Part of a small language model's weights: MLP 448 SwiGLU, vocabulary 16188.
Each number is 500 + 40 x the weight over its row's rms, rounded and kept within 0 to 999. Layers, rows and columns count from 0. Numbers have three digits each. The size before them is the row's rms in percent of the matrix's.

# layer 4 MLP down (transposed), 448x160, rms 0.0652, rows 344-401, columns 0-79
103:552440457414455518586527534509520563501525505496450493496453499498541515567575533510557484481574534462464523476516497440451491509520539612535486508480486552563486552438552476520510481489513494528505527489452600505550492542472466507489454448
097:522506460476522511510508505500537533508518521535525553417491469561563503410520561425498510532493515511548524466483519549500491553511488535454446465440535429463470512432499492491531472527478503583554532478422479477495507493513519465373549437
101:531506484512514491525524507554486493517485483483464522483518451523413552473501497538401459571443470476524488535524471462476443537507479489517450443481458513505496466509530489467450490521536514538467475474506532510506435564531542483490461468
095:489418547480464513449508512545431537491489573453476471541462492440500538497525471512496494526539470487481490537528500488577527443508462457493501463545574528464454442495431555488545468476537481500502455420484466493505469444534453415447441515
093:514522509592428485510550448496489465595532535567457536481552499454500490446446430439455475558477489540429500530509514548474434527473539489516443521492575545460539524520525514472437450497514432574514470468547452409415538561497511513422532492
094:483506537408542462473539544513480536508517453428541498552476572548544502516466560515521503484444518489556520585475484536541472449486581531487432494456458535526500456489489507552433539494510480534500524496482552471511512502524507519460417523
096:514551533490491527527476503520485483507510543498509495444494546500543447530479468489525536499498557509459482472489526512543532523526504585488451434497478527454561490482483466524460540424492454543501521492477459514646558503511427491554502526
097:471422431501431555544589495476529573449521541488523523489427515504517506567447526501474462461462567487515575534481478507539514492520472442510450474452431456441551539432550525488455530512493529487554468468423540546436476471478528509468566530
099:520534462482417490467475488488505500528546451552464500488480419515476509456521521506516569525512466516576442508540479461533470440494483452544479444507513450525465432559434460473489456469550494457527486537435524523516443480488516577532586553
097:423456477528486466472549468543510521494419494537487506521568537467562475531445472485456473502523527494507536561471525458473523516530508489462500486540420545500548476445416458474537425522481499603395506459519526495457498536476520544415544504
093:454517482509524511492520472530445488520501501506510530495404483541493384435521534500595490419464533479506520490432512545562456468517525529465540531409532453490480553499528507485548463520582546549489519473560496473494546479464502514501459481
100:471505453523490471494546568508520506491497534443538531475484516522533511490573531519516402504500624510529540533444517466575491478476543523437501504473535528547408517496484549546469507500477438521525459460472508602461477579487517516513521470
096:548483530522527444485459534477453527509474562531612506518520458568511439555514461469536445528404455457540523527490487521512442483508426482549512495452499561509473525530516525456513469505531464472605420445458535547554569494551496504484498524
100:523507444504491543521489533516463502487609529384487484530517509447515470510481568527528470579424535532505522448484485551531523501431512565458515533487516450476493501521536479486511516553554506521466445461548465477488445498490511488544436486
098:480482490471455469428565453445533526524451447561491430563547534470537501522508488485494525444559496493517478466533460578489483459498451515526431436486554494469456491554498537511531523557484507474477479494538494535483511447545528584491637495
096:391515504524485479457503503479550437542455438473522552481487505503462468519474494530556451576505527485599509486549495499483469508467457513480490549548482499514501531496514472425577625543496527503500498555536436515482519533506573514482501475
108:511482496430522451495474454487462582557507559546436431528468527449466540499551530543492449481449478418451446519548492510533459453517509488450487527515516525520525464525472549549479469458555490417447506406513464480553531453544489480471491467
096:513456505502475422466444526435513445561572505464431487488464521497479507461563461531523457551503532474466542494494504503551435472466471509509486532479499500549555424535534529470522496530517487497468527448490511458508539513426470558529519522
103:489504548456378490515484475528475522538492508478454428510524494489574480459572456489570415537490524470487469517468486454447415420522489477458466497545477504526492538448584493545486467510523501505477475481536418546502441426580515510414507497
094:550461475507553479454379509520554478451576561443537490466531541522466415574458516541502488524481497524463524507501555514499481532542451518471494449533466513447502443495539473536462454572563539484585462557558510502434437553472523432557483498
097:464568536476414535488489541557470483491474520553520545516452466431477446479498598526513524482491561471544530526477411458488486528526535468501496429494468436495470478527536490503502526529547470489445448493542496552469520539531524502416431504
092:456557504504407504464495483600474532460494481473491558499541468482536462497496489481563538456497522514462516472535413510500537525508510542513505500554504518512540482512513454483454498552449515489547469488492427486458493554467476472564555516
105:507531447545514567527520543475471486475478558410487534409465540525509393491462545583465480509542491489469532496509524455546443455495491563514452506453515470454422465539452541569458537492462564469522459532516509455514518461540485564526461483
105:448520467484500545501484547468491515460499585451522487466464497464537499532526478466474517467466450466532506479455465575522546552470439488567446478459449391537543514553515560475504530476541446458523504504442500547519435532446421493478515499
108:442618468529506560544479470450498565458427439542557462576486572471506501482503519571553429486528550477504513467469515518527455568485570486552537488489521462497454460446472550565490533529511457466550570571519479523554591494542436492491513496
095:495474491522516520511536561499466501464495584537483466603523480501432554484449498502536481520471563524525549427508472556497552527465438497470508458538544458523513410614472512549518454537471475533522470478539485570535499504521518490468441528
103:482599456519459580465462507450484450545519511520520525504455431478481576511459518412487495502501474494515444569541435545491562493534526499528551498521486551461523492441487530473427436495457433484488514444537510503499489495463540475442484533
101:496504521499511449503470550491537511536480538537440547505576501540558520502493462534464455486496512445463500548487446487497503593489468553531484508567428464490517507510553429501497542423556522478487481478437476519521442480476506477519546522
102:509567577529534427547523514529492577433533531532536566462497465460480487514458493535527532431512496552548470483547429494491409532504532437455487484523467539489468472471473474485519521545481448507507482484477500437526481526514544545551521418
093:449570468492469495543536459496506527479448487433587432549513444511510470533565557475539490505535448461456533413564488469517515531533449486517542501507496502466545552459497489525531500521488456498474546563435467501431514495565522510508449456
100:395458516535538444543437516453526459472582519482564504462489486498502439529483535472525463523503498565487506426496454540547491528498489523560570530498408507480458517549494460561512503551461538526437483504527494475562513573486487514543595526
099:498535496483488503550465447488566492518509538503470444473413500551560402518454451471505458506500420522494506507453507484505511542443513523479544416495494476475529477542529498539459471475535514581486506488475489513517518560580521493542477432
101:551551510522477559564448501518470449475402525472525571530529438538623503551526490522490519414471465501493565478507466482483467530469513509529484500491481490512537515587449582509527505565489438486479509557534443505513533496453458472593478547
101:477509517561533488487481480458471468446514479508452461570522541545447515460452496433536554581524424510447473510534517489528448441478496535485501509481491561531491479478503449538443443492466529507437500496446465480497458539504435472493497453
099:499565495483471429530521455539513460514434564550478501454536517511534596467523475487498471514521478472430503550534502446475450462471493501460442482501544498612520488560493514451536439524493569545532509519448553508488488459553492482474543518
094:452534507505428449458501434503473526415474456529490495471442473543437547457476482460475536467486390570449504514493494502434563526581591531544522503465521484421449497437497418474506480498522473540540457554511522548502543536554530448547501536
106:522553501492560486469528542519510498452519524483522524567463549473506507473508447521452491500538473481473479453534587499491573542520446486518450448521519488411451478474504477551498473493465477548477484515490512538386474473522454447436534532
100:532521518567448423476510537468485526510504547419492550504464470465496395530467486553538561424472544516515521510452484507447556499537475496469471522476522564449466447508524540511474532570512518558515583565572479454471437518412466499551511493
101:475475534484486471441440555460552578526603506489521587487532517514489521505429541587518504498525588489489438548512495492454490485552546482565458491483461502454563544503532494500500523459504537465537524571474466484542442415487585495419498439
102:490537483521541550441488497467508509579518496509504596543500477533481482544537501516482510454472492465512533516508429480490491553514473517539537478457538484541502451475527580552498517515513433483501429512544450509441462422503571453518476446
099:461462483504493502481468462449482458560487463513537564493497531453511472584482505520494532505511523647532534499532507494501503514431464474530464536423493491556497513483474540498518470539459485482520528476429502531558530439407494508510500496
095:491493522498519557537461557445418426545525511487522483480449529520516481431499443551499483538569472486496540493481507458503426522560501474529549431462542589544427537542491511442459523523503507478516568483509487448498564504455517569505452426
096:490511589450525495471448540588436492529486496493510521488499523551539491435540526490517449444566451538501488485592525520563502458549433481495482473527472475484515518434531486482465542548532490469541446500518506461503526560498467517568467542
096:532477558414538480497517474473458533512516468486466497467468512580436448541509556479536551507548501496469472523373481583517483485485475460595448482540461459519456474535470577529498522454507477443461437518530529480475537516511534452493456511
094:567561504472517594494463420559485581547440450549505469543459464458500570555513560522454543473482502420517512518523514474483429496446454500477463533549437505482527473514455514481534518548487531524514462551527501513535510481553445456489460463
098:462518531496587534522518531550481507602455544499521537525415485486484478487522448479514478466446520526538464428496504554541576536487427468443493574517505538508522550500539566512427475545492484415497437498548503518485496486528551529517513484
094:439509534464531475478530455498557465419470576513477576469511477489523436506532502456545479503474502497450504593509506504538494528538466467546432512446501504483478525560519480518454506491514550469540471434526490472626492515457506495485510499
104:480506432527505466507490463490491452547490493404491502611419487500590482499500458545540451480572494497501511515542527519486494426520511426502546443495517523521546513508487563486432540474543521556428494442518419462523549483568510457481517501
098:441560509463527569496425489499445533534567460555506496562527505563509571432449535493492533521467479529571527445533539480553527566468452514448548444570531466495473473558503564519453544481492540499534451464568529545474459553530533493477466534
106:466567482440375519403482463519527528563602533457430496491569482576477496523505484569491511500522515511470520519586545455495441461437493526438471581546529513537458495435462488456495497413463472483534547513513476495466509527536498498501490490
098:497491514492502551555503476434503522481524512446532456499507469474498453517442527387474481605488538506495546500538517508499433522552533589584462487469518479449502476510493465505497448448533541502442547507567554548451490434530530539490486465
097:513473477528520486524468520548450495576475514576556587545488460515569614482505486549544502494509473474556537533445533496486503443484469483406469545514533465478505509483580499526496514484470552472509491481509528520514498457583527552545490589
105:581541525532467505427490545449472504550500501499480453502506479499524503501459532506552518512549565466492457514503548509508482429504456547529508506542540532482454597460506467538450529474524467492476455565532480467594475480508567528504462518
097:525536469584474497475510503490455578534457462477462527497524551487572431555461530427599416495514525449461514534523485476508502518462538405486535529498505528427589516501501471475434540540535614491523550507466555437483480427520491476516568466
101:490465502482527412495518436551512481502506491491496501465542510458513438446567565488467396468496477549473548479424486487489442478523484492521469464502476465496454519488515520440444531523557522497541537418504467483497451468480455483499526505
104:550583502513532506536419548516501553484523463509477470531461480530495535541485535466555566467522414555478614495527567538506512462483534527500523530519510515450500499509538491550458516501474420510510478541489467482468545507469455519441518434
097:499534497417448463493548471491456501562505439464476460460457543481527447510479518482405524501493469527498518446514534472530562500469518553442502518528502464514540519447583457506441500424496504536528512452457562524510520511451499462492540555
103:481516629484567567440507592534522424528546440482549526519468562508472498470516502520463595518501476549464430534527460486469547467455509503463470506489445508558500505500506459456511555477448452502505570443532525476525503487472473469519454484
# layer 4 MLP gate, 448x160, rms 0.0651, rows 345-402, columns 0-79
093:494535454527544484481451433541489535523478461502537456457448482503492448472511514466554520484414522484475495522434523476479495469437469546447475548472580531483512553472457485404536418433511533580446461506444492448526545476443523537460494466
103:555480617470483500534527474484465522489475517493517465527512512538489559464480403509510540562505448489494423541528523422509521512438504441534480501488529512536455476440477551503482483486488502480518499507463458445557542492561532495483547525
096:513512474513503389522482525455525526513426504513467471535495479507469547519506521514546496523556461499553482456484499479561511530543503520537566489536576462506471465502534560485518432531483551515505473448459561485514472459509577482530497482
095:482459502505475527495506467451511464509465527545495398466520522508531505475509480483535427517557572533459546551490526532530418512487491611474428454478477518524466538543474522506472429457472513496534509471501483510479500533495528372478555515
097:489454465452515488481577490467548559485506491463544473518562489489496494492522446493490445514573527538494485506487493525517487559455478552440554464491541436384507510416558482447549488513557551533498498473530459518506429461454490463470579532
090:510546508519511424502535538544554484539481546439463506583495534493471539430500483554615501497542504486453469467509479476589548476484534484458475507549555441536514469482464487481538548536435527474507449532486553469440477526508515488529513461
094:476494550557413528510524433459489525476463476555485577481474560375512534485530491427519502494490503548533489492505494578580549505568459421505512549491476479474519447510511498521544478562458537470483543489429429508463515471468454530518514506
107:470446528551515517526530525500513522554513492503453505594463497508522524518582492476486492495472451429493442543493515463513523479449524543562523459498458543469438505557576464491456537456481423545522488489412482469451489447519480559507570565
097:481549501524469504484497471532523424526436453481452487469553532458467538507459478543535446479532495506473490538472513550522513525462470481503451508497518533501547472464409481484532564420515477543490524430543512469472528497512522530462489516
109:585409522499494475533525464462556504526522489486507381611556493392479487547529506495475553545506479545453474495540531510521515474535498553582469484554500488493566470521498520481542488503435484485569469521497463549501495534558506451526494493
100:507515540463516527540495495564577489455520495552516481404507546532484502536491516544515544573473473396492504479457429503450507527474454526449616564438576485542520493525483544509496502431474529497509529431452560466501459447484531465511466420
104:427515470476459566555575513460504508528535484516418462487466508431493451542513510484499525550598512591532516479527503479553506534462540555470507509532502484506556399546527462540492581482511533474501510477585499500531439534470549508518501493
101:421489415537491470422454578491588473468524529449470492583482458552497510513433539509441524501518520520502522509424513525495513499486572462485473511503512495493471518526484564529480528493481498505431554538442503432448553477502555425517500487
099:437452500452506496466535457520539507507457453537461425470483496516469547488572445476446426420545573503530431525553493542499462498571498541468421480504512501478490551556485478439518517511540504448489438464534476471481543519561496559483545493
100:510508540504514498434498473534462525491470414463540572504458453457471490553487576567531531482440519539543476530517498594534475523466486479520526419524479585481461435533466524505504511491466504484462569506520505536486500490429427466534499504
118:543494490552521492488489490487554420441540453475562554489537524584558466438471429543457473513497547462500525503484523492540496495559452491529462482497530509486539514427480492479545534599421508517534495588486517542456441513453498511553534492
100:509470456440528461442549528441455437565485472465496543493516512467507569481564510510535549454545501540532490527516499579513448460559447586493455589459500468528481440544491524462510502499434499466488509505539450473515474528528502514600459502
106:573538562519552497604454570474522439468540471495454559521488515476488603521496530460445487496493501440535472473416487482480510555531518516554554539458488504448455431516479520517510547426581563500558492511397570484485550548450466514520453597
099:454506601539489578539528450531430448562472527501491575479414483547505515475507502493452556442507472459473546521422455480509495502512463510467570556495483487502521490462480590488485442444444499520530560472465555552530509468533452549479512462
096:508567520464471497477536461515517423494475445519544522505493473533510468512461416492536523512590547460487517513582550508483486478486444515487538468521539511501505489472444541488501489491501482508507492471529489485528529470493495493538507567
094:488509511482416510502510472539544570492484503462478552480517500528484442483496475467565558502488559480534604406502439532536521587472571564485499530533528544468574500506510479551543446564494486513462507516504524499494536565464524500526453585
105:486538461532525476471551467417436540399456492457503534468469486533520471500458565483455479524499531434473544418540459445488468510494487556478529471538465469430459459470531564491418503471434566454519463484466470483414488485546537520482536469
114:520499494533499488520521562478498504498521480452512504443553525457482583392465493488535458523553472461477552556493436512473527553533459490504526467450509525525523535522516569498509555439515458537560534500461414409474476457468477469439517511
096:534587479506494549540460531452577489465509419537495523612533600512552465524524470540513550430588541479516505490473520491587525460472514435522505379493542488483467531540473509512458516416516528498515520504489519490506538453536472496497501564
101:520493529479431436419511464516538503498543458453429468564515473554454531533542481446499461549490457533495493545470516444498497516458526475414408523510513487580526557492535553530506536516493457550443494545454484472508446522553471426533460517
107:422478550499506532466509506548503510471471502497559490640505416488516436480511448469551472455520568537497490402511501507477524491490535489466466580483472517550515491544536554455493544422474418504507473476510569510404537425511552446506541537
098:560490500462551508466450478516472535515504540461535451446469567444467511485476452494478549545533472580499540416545535453478476501545542416543508529436531505487485556519499498478457473492459507501508437522545519517507477520475520541522489487
099:547517491423430482466484452542478554478564514545437563484472518507517466492462479513549500488528501433453466546553521523492504436447524503515485480553544526442493490465443422512501543519522496474490505411455489425410542513522484448519475519
107:475539490495553543521474461551503583448389459473549542517527411507536429469546516484521506498516472455458461463514495494477421543496479506511548495559482499455491495516520516553465494622477467517551499547505467509516487497458571522566482484
098:451464519611453522507535459531536468427476519531479459503532511535489491475416449497524524504451533530504451500566478526453517505469460446500538448553434596533532480549489461472557529545475576564465494451497524481444502489428566515509560475
107:506530475415448544465508469518396464403505449465512568541501488417447525506460523504560540535493603529454539491559515534524475513519486478481492524503522498569490526490472514511492482571432477452503529585513484511476489459443466528496500507
091:503502528548539487467570539572565462455512552509515526551543542482507484551520557451586437518496504442513506441491447477459477458459520460462493493491589470481511546549541521423420471503536481490459448520525550568473512458482510457502547533
107:501509468535491490435492486541499425467510493492453477485629486474434539437535493502486463543509486455505454520552592511532402457457502582491548484513507417574500452539518469555541522547518602470505468523474449430573429514489514495525497520
096:554491504563482474515594466485516473486454552547453558534544510509555538550498380515504455466524451463500463541506482483470470457473500455512506474478445533599474491504499549456480409589476566501549473505457531528483468501519562474509522550
095:459531549519544584473487493462504478527468544554492498498473510516481414509506468507506542485563521468518418479514496488531448438388453485494538463479445487494484478525503523543504608487517427547517522486525479520477471516462534547497494435
118:444548552533490476422499558553530440535506461443528571560512456533484484424457504518473529561496495511582579519554488475443502484502499458549508464497427551469508512478477513518494424488446473474457472577501488485512452444416455445495445526
105:463471473457591490489477499457507462466430459488539498508469541513456571422484560486424439506459471437460538470582534469492441525499423514529462458528450482550449508517514525425526503479449495487491472527478479557423467520571510489523473566
099:526552452486422507538484499542468491549473528455389455523463444529571523450544486548503495484513492431523513515494535537535525541469493542472577538507465463431493486443468490426433505532506495617511489474504514486512481529469415546464493558
106:447511531520471491563508515468473477548510544478421453460480583504489568467499509554424455546541452610548470493452487540475517447562520478536530562433448569472451548490506442506534521473463520455507512485461530483542470566506454521450510475
107:466431531531479460552492564426475482488566466509552445550497504555513549463497483474508496469474561533491484442441490449497502497560492506569513496557428447463465510549489507546522503535539469533497489570579439488446504510465495495524530426
093:454478424530436504517429390437511461481491502564446505561431506506461511544451452550485525422521486521525524498474472496491505556468513504423588582474555553519436527485448455510503493486517473545490571542485507475511514497455505518454485446
103:383508553506507449520552507597458537454432467415538562425469506477508465440578512434532503530513503464475505496548522492482564476492459530504500494499497494597499511485534512455478492511458422437489426463524573500549529500484517555531466533
099:497414442468472563435473495476489550483471487428538594472549503443492463454548472483463493441530457447536582484506478487451471523515519552444532523507554508455536578486507562563439498543449504551437556501525491502476553573500493556481530467
099:539563541493556582499540405541450484450543441511536508509516512497510486563488517490551557555438497476460459518455508550548512476433511474473477514559497553515479574561503484478539469498551485535429499529519438497519435526500535484496496489
091:502515570454460525549499588526550511546474526494478529478480464491484527580507401520439523475439507563537442445500493525516540476535437507495574564519521518450512491510476585532368530481532470475513482484510473510517555530556534489503453425
094:512423417444524534480473557464465507575484462569431524539488436466466520512550527410534519502495458515596474555462513519485529435513519583432513481419518545507555479509495532533455509527519419520565501504452535561470459550492498464553457456
113:486452552445543574517459516496525512526504495538525497387552501516476474492513513453477537466437511554449498490475513488488499501471431547504481490551479503475457529522496430498591513549489516417536563529518559553525487528390452553516508499
105:413535455432544592461518431574520466516534477503537494497532492419491560504502564498441504463455520484541536532522528513495509485437475508477502524497545490526502496522495485489471477519515490386533460490510540466484414519529559480544538535
105:503563566488509462544561486524563439538394480525512459437429466565538465528544464487477461482507528506538560526441500529505477521498504554475425423501538461525536476555464540502462508536465590530513425528512485412493501492500469468441531449
090:502489511473464478495453471591525504448550481514467479538494555466515556453392429567539515495512567543483442513474489468484455483499577433491508544518490447543466511509498496432476517469435547441470505510540447462502504479497563511492452479
096:582520487535499536472523538477581460509532566449421558503495510537451478551479423507501545541469535551487532512509417458494463510478492525570433511518514442520509544503451527474492513473555412467499517540464524505400526500462536554449491554
103:473438459516470520562492496492547504493569520545504567545570427467553429525534498486469491527487489530426520482537484465529581485464497475499516423551507442507454518512459554480477540504486488523532466419461483553500594475475546471475534467
084:509586530489508487517537524512520462501538565475550585498514502499525489462467476584504517475504504549532466457426485544559506462547510501452446496501449520562460546627447584528476484520552443502495467539505535476582494550452503528469439477
102:496573517434476538477423486473523514466445478495563508537418539506506509434393480513450612491549529528529508450579482529464556487490518520450582522483530544496488414519493463488538495500447505510452542546478584449512500554519491530521398519
102:560505566489469551541481562481428537513545474531557502500451477494513552535454544457490539511473516546435563453535497490506494510463528513551517482541568480456502469516460461456571530555509441528500460585472504543523584487505455478478517447
087:529485508478527550487513474523584545524534540569460509564513474583491500511428542504510572554483420532466405549567468448470469508504538513453469512517523446433521475494474463496533546508478446441514445576461397497489485576453467490472505424
096:544496433537475499500502438440482511514466550519498580508518426588573471499532467524454453465445524541520488449451491466545427493507477508494497487497455479504475497528551568510465463513545506492489491514505474541530497534487490488467522532
091:504453507504492418547471506514550496483467528439456520431483434506510544513524445449477519415526476446499451520432475525512501511487547533425521591528504506475531486442574440564434514532486559485465552545483488459531470467546516457582473483
# layer 4 MLP up, 448x160, rms 0.0653, rows 345-401, columns 0-79
087:482486523499451462505435531461530455578471514491487501500459542443525513556488544509440473486564593522542481564495512502468548505594504531596555474495473527512477450554469542477462556411471511439556477428557480556527517452535464462497540534
101:445502613505502504474489452518434504500501453592475527466532501594574538457536508486468482468496465485544456500573489520543570473533423462469516477510550468450479525519483497515429439528578448539536448525451486465565516537509476494473495450
098:514474434490504530501510501563509562482489491543482539566538459548519511546501452488427508543447496476479499451498573454577477498453523520521563462551538473471435501452526419430460503497496490410504493543556534461443496566506503471471517434
089:522493517462574527479414499552513531434445492505587491566513531490510567600518493498494583437549529471510492472571439430492498559509483466481483467526469500506477481500550549538578496563525564391517510469534506522475456477472490431559511514
093:480471560438514494516519478529502528473478439488511449502468540531506532538531566471572481474550501578495472587474440542492440503530562548478540491406512521521493548443468447496497512523546594432509469453476590486465449477507520413430499477
097:546554492516475526443503456526504484491497476538484473496529580527510496510548451500546497441502532426533468471532579562527530466486517569446487480496439514510550519530481487514397520423499438497456513440550480536518536413589452564499550487
097:523575455468475450480454503479551490470441584498449536455512486542427518489507530496441526524483515457485398483443475470481463476510518456432476468552543488456464403492496473534521453478530563457527486478525578500531481548537494460510462439
097:513394496468486486498489525459513562580460552534384482552512482487429533584509467467400495495468486578467440497462490437426491507489517553526521524479493536499512436548580537463466505500536422523486539495479507520523486490526423520456520525
101:474452473457507473499538502573496545560468428491541521426480449432515486557446506469553497464529506547518496546495438498483496578503506545490507485505529521449511538502488487457508471534519488480476500495596469509473499505526518494541479429
090:505490496500490453540510453429507494474535479461505497508498541423456476519485479555559469492521573523513550521516466521576438555520553500559445561409511536511470426423506574452507497520519511522513510565526490514442530578529477517539426505
095:507546465444486545548424486497549538535449503536535555482562545484564438474465484541562471463485503489515520412497575471517528563546530475486513480451553529496527456448484518516520461545533488490499415562514429456469549454504553495386579529
089:516502465549485528581512477465409391525532472455513589491531481470535375572481499513535446505443481532577461500465510467537418564463481541509527500477490519470470450542552423485599556472551511546471488500479573525531507509543465540500488471
100:535556583417463560560533470501477490478488497453523469449459535481560503436502423461512449530503539514492484534542484463545430487494484399521526491534491523490495498540436483401475483480501575527492523460516536573496589504540486506426452536
107:440509517504474533438543546504485518533514530487549494479548468492552494481484462497539554462567487458476533535481519504470543474460483528498572523537582420485540478540484552446420483534563493484544443505486471482463483495524471535529500479
102:491448478457477527516471495466400484474521600528454478491542510448523512509511418515546532512539509484445510465505463459511448476520525548433531561490542482526478531566469521416480464517521439476472497470526546448543481438537515509531518488
094:601489469493541475534492466485481430501520523432546451433558523490538508450527428546464480521508521419506473464521525521513547507577435439478460563495439568477517412478493547495527506490588514450479503485428557483488456481497463484585562477
103:524472468453509463534477502483460493515454539477539567505533469476436494493450591487455491587500484513537531589468434437460487545549510574519506462504539525501556534493508528520514540510460489531563512533438537498485453473572507513509443508
105:476534381473494567509486461503474504483546527510518537452472475420524526525456487469577549475501496498443513533561543517576508527515498492546520530467516478544532516552469503473461552548422509479505461462518517432558509467441465493529502420
094:417503537552498465515480448451497419538508580494467541499464493462502504463567468540508452505507574559485526468471516562559531513507480482483434503506514499467436407453502577550488561470481553477470502550498528605500564492512431509425495433
101:519548478428473496521517526461478510503478497524590555525540451544507426450512526433521523473469533512502522506489508461473430482492555524500537485508477447480434462482521495570446510547518480544461493501494446477503510513445576578508496525
087:478532481490509506545537509510464408484535386506532490465515548524537534543482442482514579503500492549540534546525426468534490435515458420469442476472495474474442514488467480440559576440494510449529522486461570482474490490560484524503518450
113:487455476556488511440468561512521512518521493592501473453500489536419462567516457522436582466506479450484489506547514463404520440520484560515528466496531508493471541478541482475571523602518468495471477423500488555526522490462518540492526478
114:473466501450525539489545459496510468554469511521517486465558424515478479510549473464546563522528522442503441509553501545484514498481528541431513501489476469502456528511460513510387497546530403481511455476461585545499511465565497471496482548
096:459567471580477510504544524447498519494517468526477473522552561494578508516535509443503469441507510437505502586483452544537488532465498532494523521480562528470458512477474538531393487477545534501529500515540445430481439490475439528462496507
104:540522492614552506520480424471495499496500491454441556490478403576460544425490531557462492592509500518497544577429428483462496500517500519535463509550482441456483491520493534485463474552480470461528450478489477525506532521469548493508537582
103:453488530552483537479449431450481505556504536528526488548474458439492465462457573541463575447509510544455495471427495490496515484566507419430477500490532511513446521448513497528443514524548527547520512425566472460518510487493472522439489440
097:495525469507492567520505458491508495501521473499554480500447418450453486516511508448526573582509492584533494528531512500503570560458512477481537434458544498519501519456491472448475518545564505522543564532528528513483558575548508499431472490
102:468451533423570433611526501509512534504534508492528458479494494531485458517475498519529502458450455584532531513487453463552410573485532483482478392494452431438498542472487522464538499543479491532497495502518578530555507467596491540497527458
103:492471590560483496453535537475495496453520556612492519527540479577464537510460515472504498430505586487498462518475546500434478481598554500474462496532560452557440497470588501470512465534560494498491462529448520484516550489536446589506538511
096:452506440425516530537519521535483504511544505497501527524479441447509533542467549456504443500562508448453501550480589548506553486460568562495512554534449446445496440486441421555456490486563460494402498546546552504621562512531530527457476510
106:504480427492565455506507455540510509456463528547469518539588562537460531486552539570516509469493533453564506449477482509447471512503482482467540534501472495459503487519503485567538507487539485431485477430490547494568521518516524409552528478
093:487586517517464534521484525445517525444488521506516521507501518499438492553468487492516504416509490435504514475460485518549435503524503573500511482463513519516447481528508487526444520399499472480569506562431434458492440484584536446532488522
108:523479584435445517436426472523541506570475522499480499479528516507461482479570495524499482529522457488495403548462538501428444480461508465452473477594501524553534443518516557520507595504526480430488442512580479545515511517528460487555538528
094:490531535511498462484512515445491477448536574522491518475493461502490453475453557447380563522461519403520498444512533497548515518516480533454541459629503586450501423444473485530517505473472468468478433508481501513430512515524510535489516514
098:561490484557515525457576529474527416506468517453551507563488535519453454507520585578517587445479503506551524529497436504564493521455497498494399499450489547538516599444448547487506508492504544573473529466428461484481491494472540518420512516
104:508526507526465530504507477440516500493507537498503560487630466453512494488432482440488460506495541545493582531472527508497534494478444481385466483494602513530471548505512545543519498498448475484498571476602480384444455533524503477462488507
102:600488553425535540524516529533504545502451540572507517528511493470537545467562575558515458533449466467490448477577476516504501476527541509477537482527493521429495566535489483557526475489470517473445490469523473551507531500495489446451456458
102:504494514420471522483471554529532556521547475453475500531516540533538561510494503571511490526472587448509422532506541581483517471516551501493483489486468473463544570520493469549518399512470511494512493481463526467590401422479533531429478438
092:510464462501576503526506512453542498505496521451474487525493512449497571584471444541480481525495514504539545499493515552558507526523472481553498489381485498477457580516514540490500427500423513580534498548410525481438505481493457569506525535
097:476513442525514462480549443492484460585467577518518451506542454470514447494555454477529460539489472564447494527549495492557421483486484575533462532516469536485528565505533498503492533464517511581581459492452468463489470468511524498499500505
093:483528520474497468510464446505562462484501530539449482508513467505625445528461494522485457538486611494509454536483533534470526489509530504431538531543540564552529499531537470518491442572446507445513554549522483470533473507502542482532480525
101:529465459483395521477532471528577461561543571513435537507577466513448522507462530529538443509500522481462447605535455512487395470471481525482455555497473467493467537506424582546430489501526550562480465477493480492510509511438481511453478491
099:497525465522475564462557540465498452542546506455530517557520441470534511582489475597565487524509471465575511481571531460475510473511509520505481524441487505453503540505525439523485488525445566528542576547455493503435593520481508470474477549
096:551480484517530514433473548431561555565452475569475509465542474530455547532543484560460511494444539494537532547459475503502464508501536508464520490462475491472502478450531542446530524546527513463474543464520470553489449445492522436545435535
087:523521541489453533535493473535506555536467535563585483522474489515499563550506518481478518556447518476502483527458533499520614508478443509512566501532496533435548545469526429488452436548488456450458463541524538418423523475525486468486423505
102:478485455469555527504494530507447556515440505432510488542473508452524509455551508497476491484470549499524513497526498535535513466593459600481546460510524478438573479481483492488490444522499479422537555492536527517517424501534507537555469511
104:550487495523471532497504447468446429532472529476535445424453510457556431471477515466494510440422527486562506473507535484510473560436425565490481583456543528537441547516491514536486518574468531509446587483533490493571461476480505569438466456
095:538482445474463504479570566554539519509531449496449460554504520453469516515419553517555405485488532469470511536527520544353484442515496550573525474456461391472516465532559530500534512454479540489513464512483492429541453509542545431521570590
101:507484419588464470470531553481586506524474533502483486537492501541487474474481490466575512489500487587487515523554457501522484563521560570517487460510572511551458479470478496504450516504467513525499499470530411439520462493469476472493605575
103:501521536474506453526477509497499478400569552486519453483513530555491503527454461530504520528526583506465523536507532486474465468516557467548435541517501503498545521497430531478469498413517577548443569511532469507516435500533538553462497541
091:527590475460483503486484528476526501506506575473479460530486490540452500430526449558569464551477526418437481465481515431549470485423516500535487551503465443534426441510583510508568505462526506523526529565484504500536453555512510527543456529
097:511443587491528471489519525480467486520530503530551543429518366472541516446554480464470510469559526501453429505488474497502506492496446522486507472527486501437432489487492525497444445485520482483539450485539531502513465514485541529499554526
089:512587518495449466505562489449534427461546606502501533488517486553439541480531503535549479480500482486540540497490473492477545480611423490500442474458543474611438484537469549577463463504591481528494511531466486455524490561444559442478443536
103:497514537480509509530436555510461422455505492527542515527480543495452461505430560518526528518436504555567549428503498537481529507527424554507567523487543508510430500480447521521525518565451564475461503502485509514461457491437503534515411441
100:490497448564521508442478491523567587464454526481516498484466469534524525490562493551499541505465489502520511487544501534469517436519478538450466591484472466520485499502515414519495532576464444559506451479509484441498485501469510513514609492
097:532511521497519446549502475484411476541493448520505428446508512481465443528541546538453466458550494434544596414454525541493574447532447461487496505513508559548550549452568499493453459450529516568510520393518562491496551474437409464503606505
096:493497495474493444483557499481471476475505539448513499496532529427476486529524517508575478510527538462524474561480463427486491550602478495516440559434481517538429463429556488510535452536467482512535449404437462458486500498545505486495491486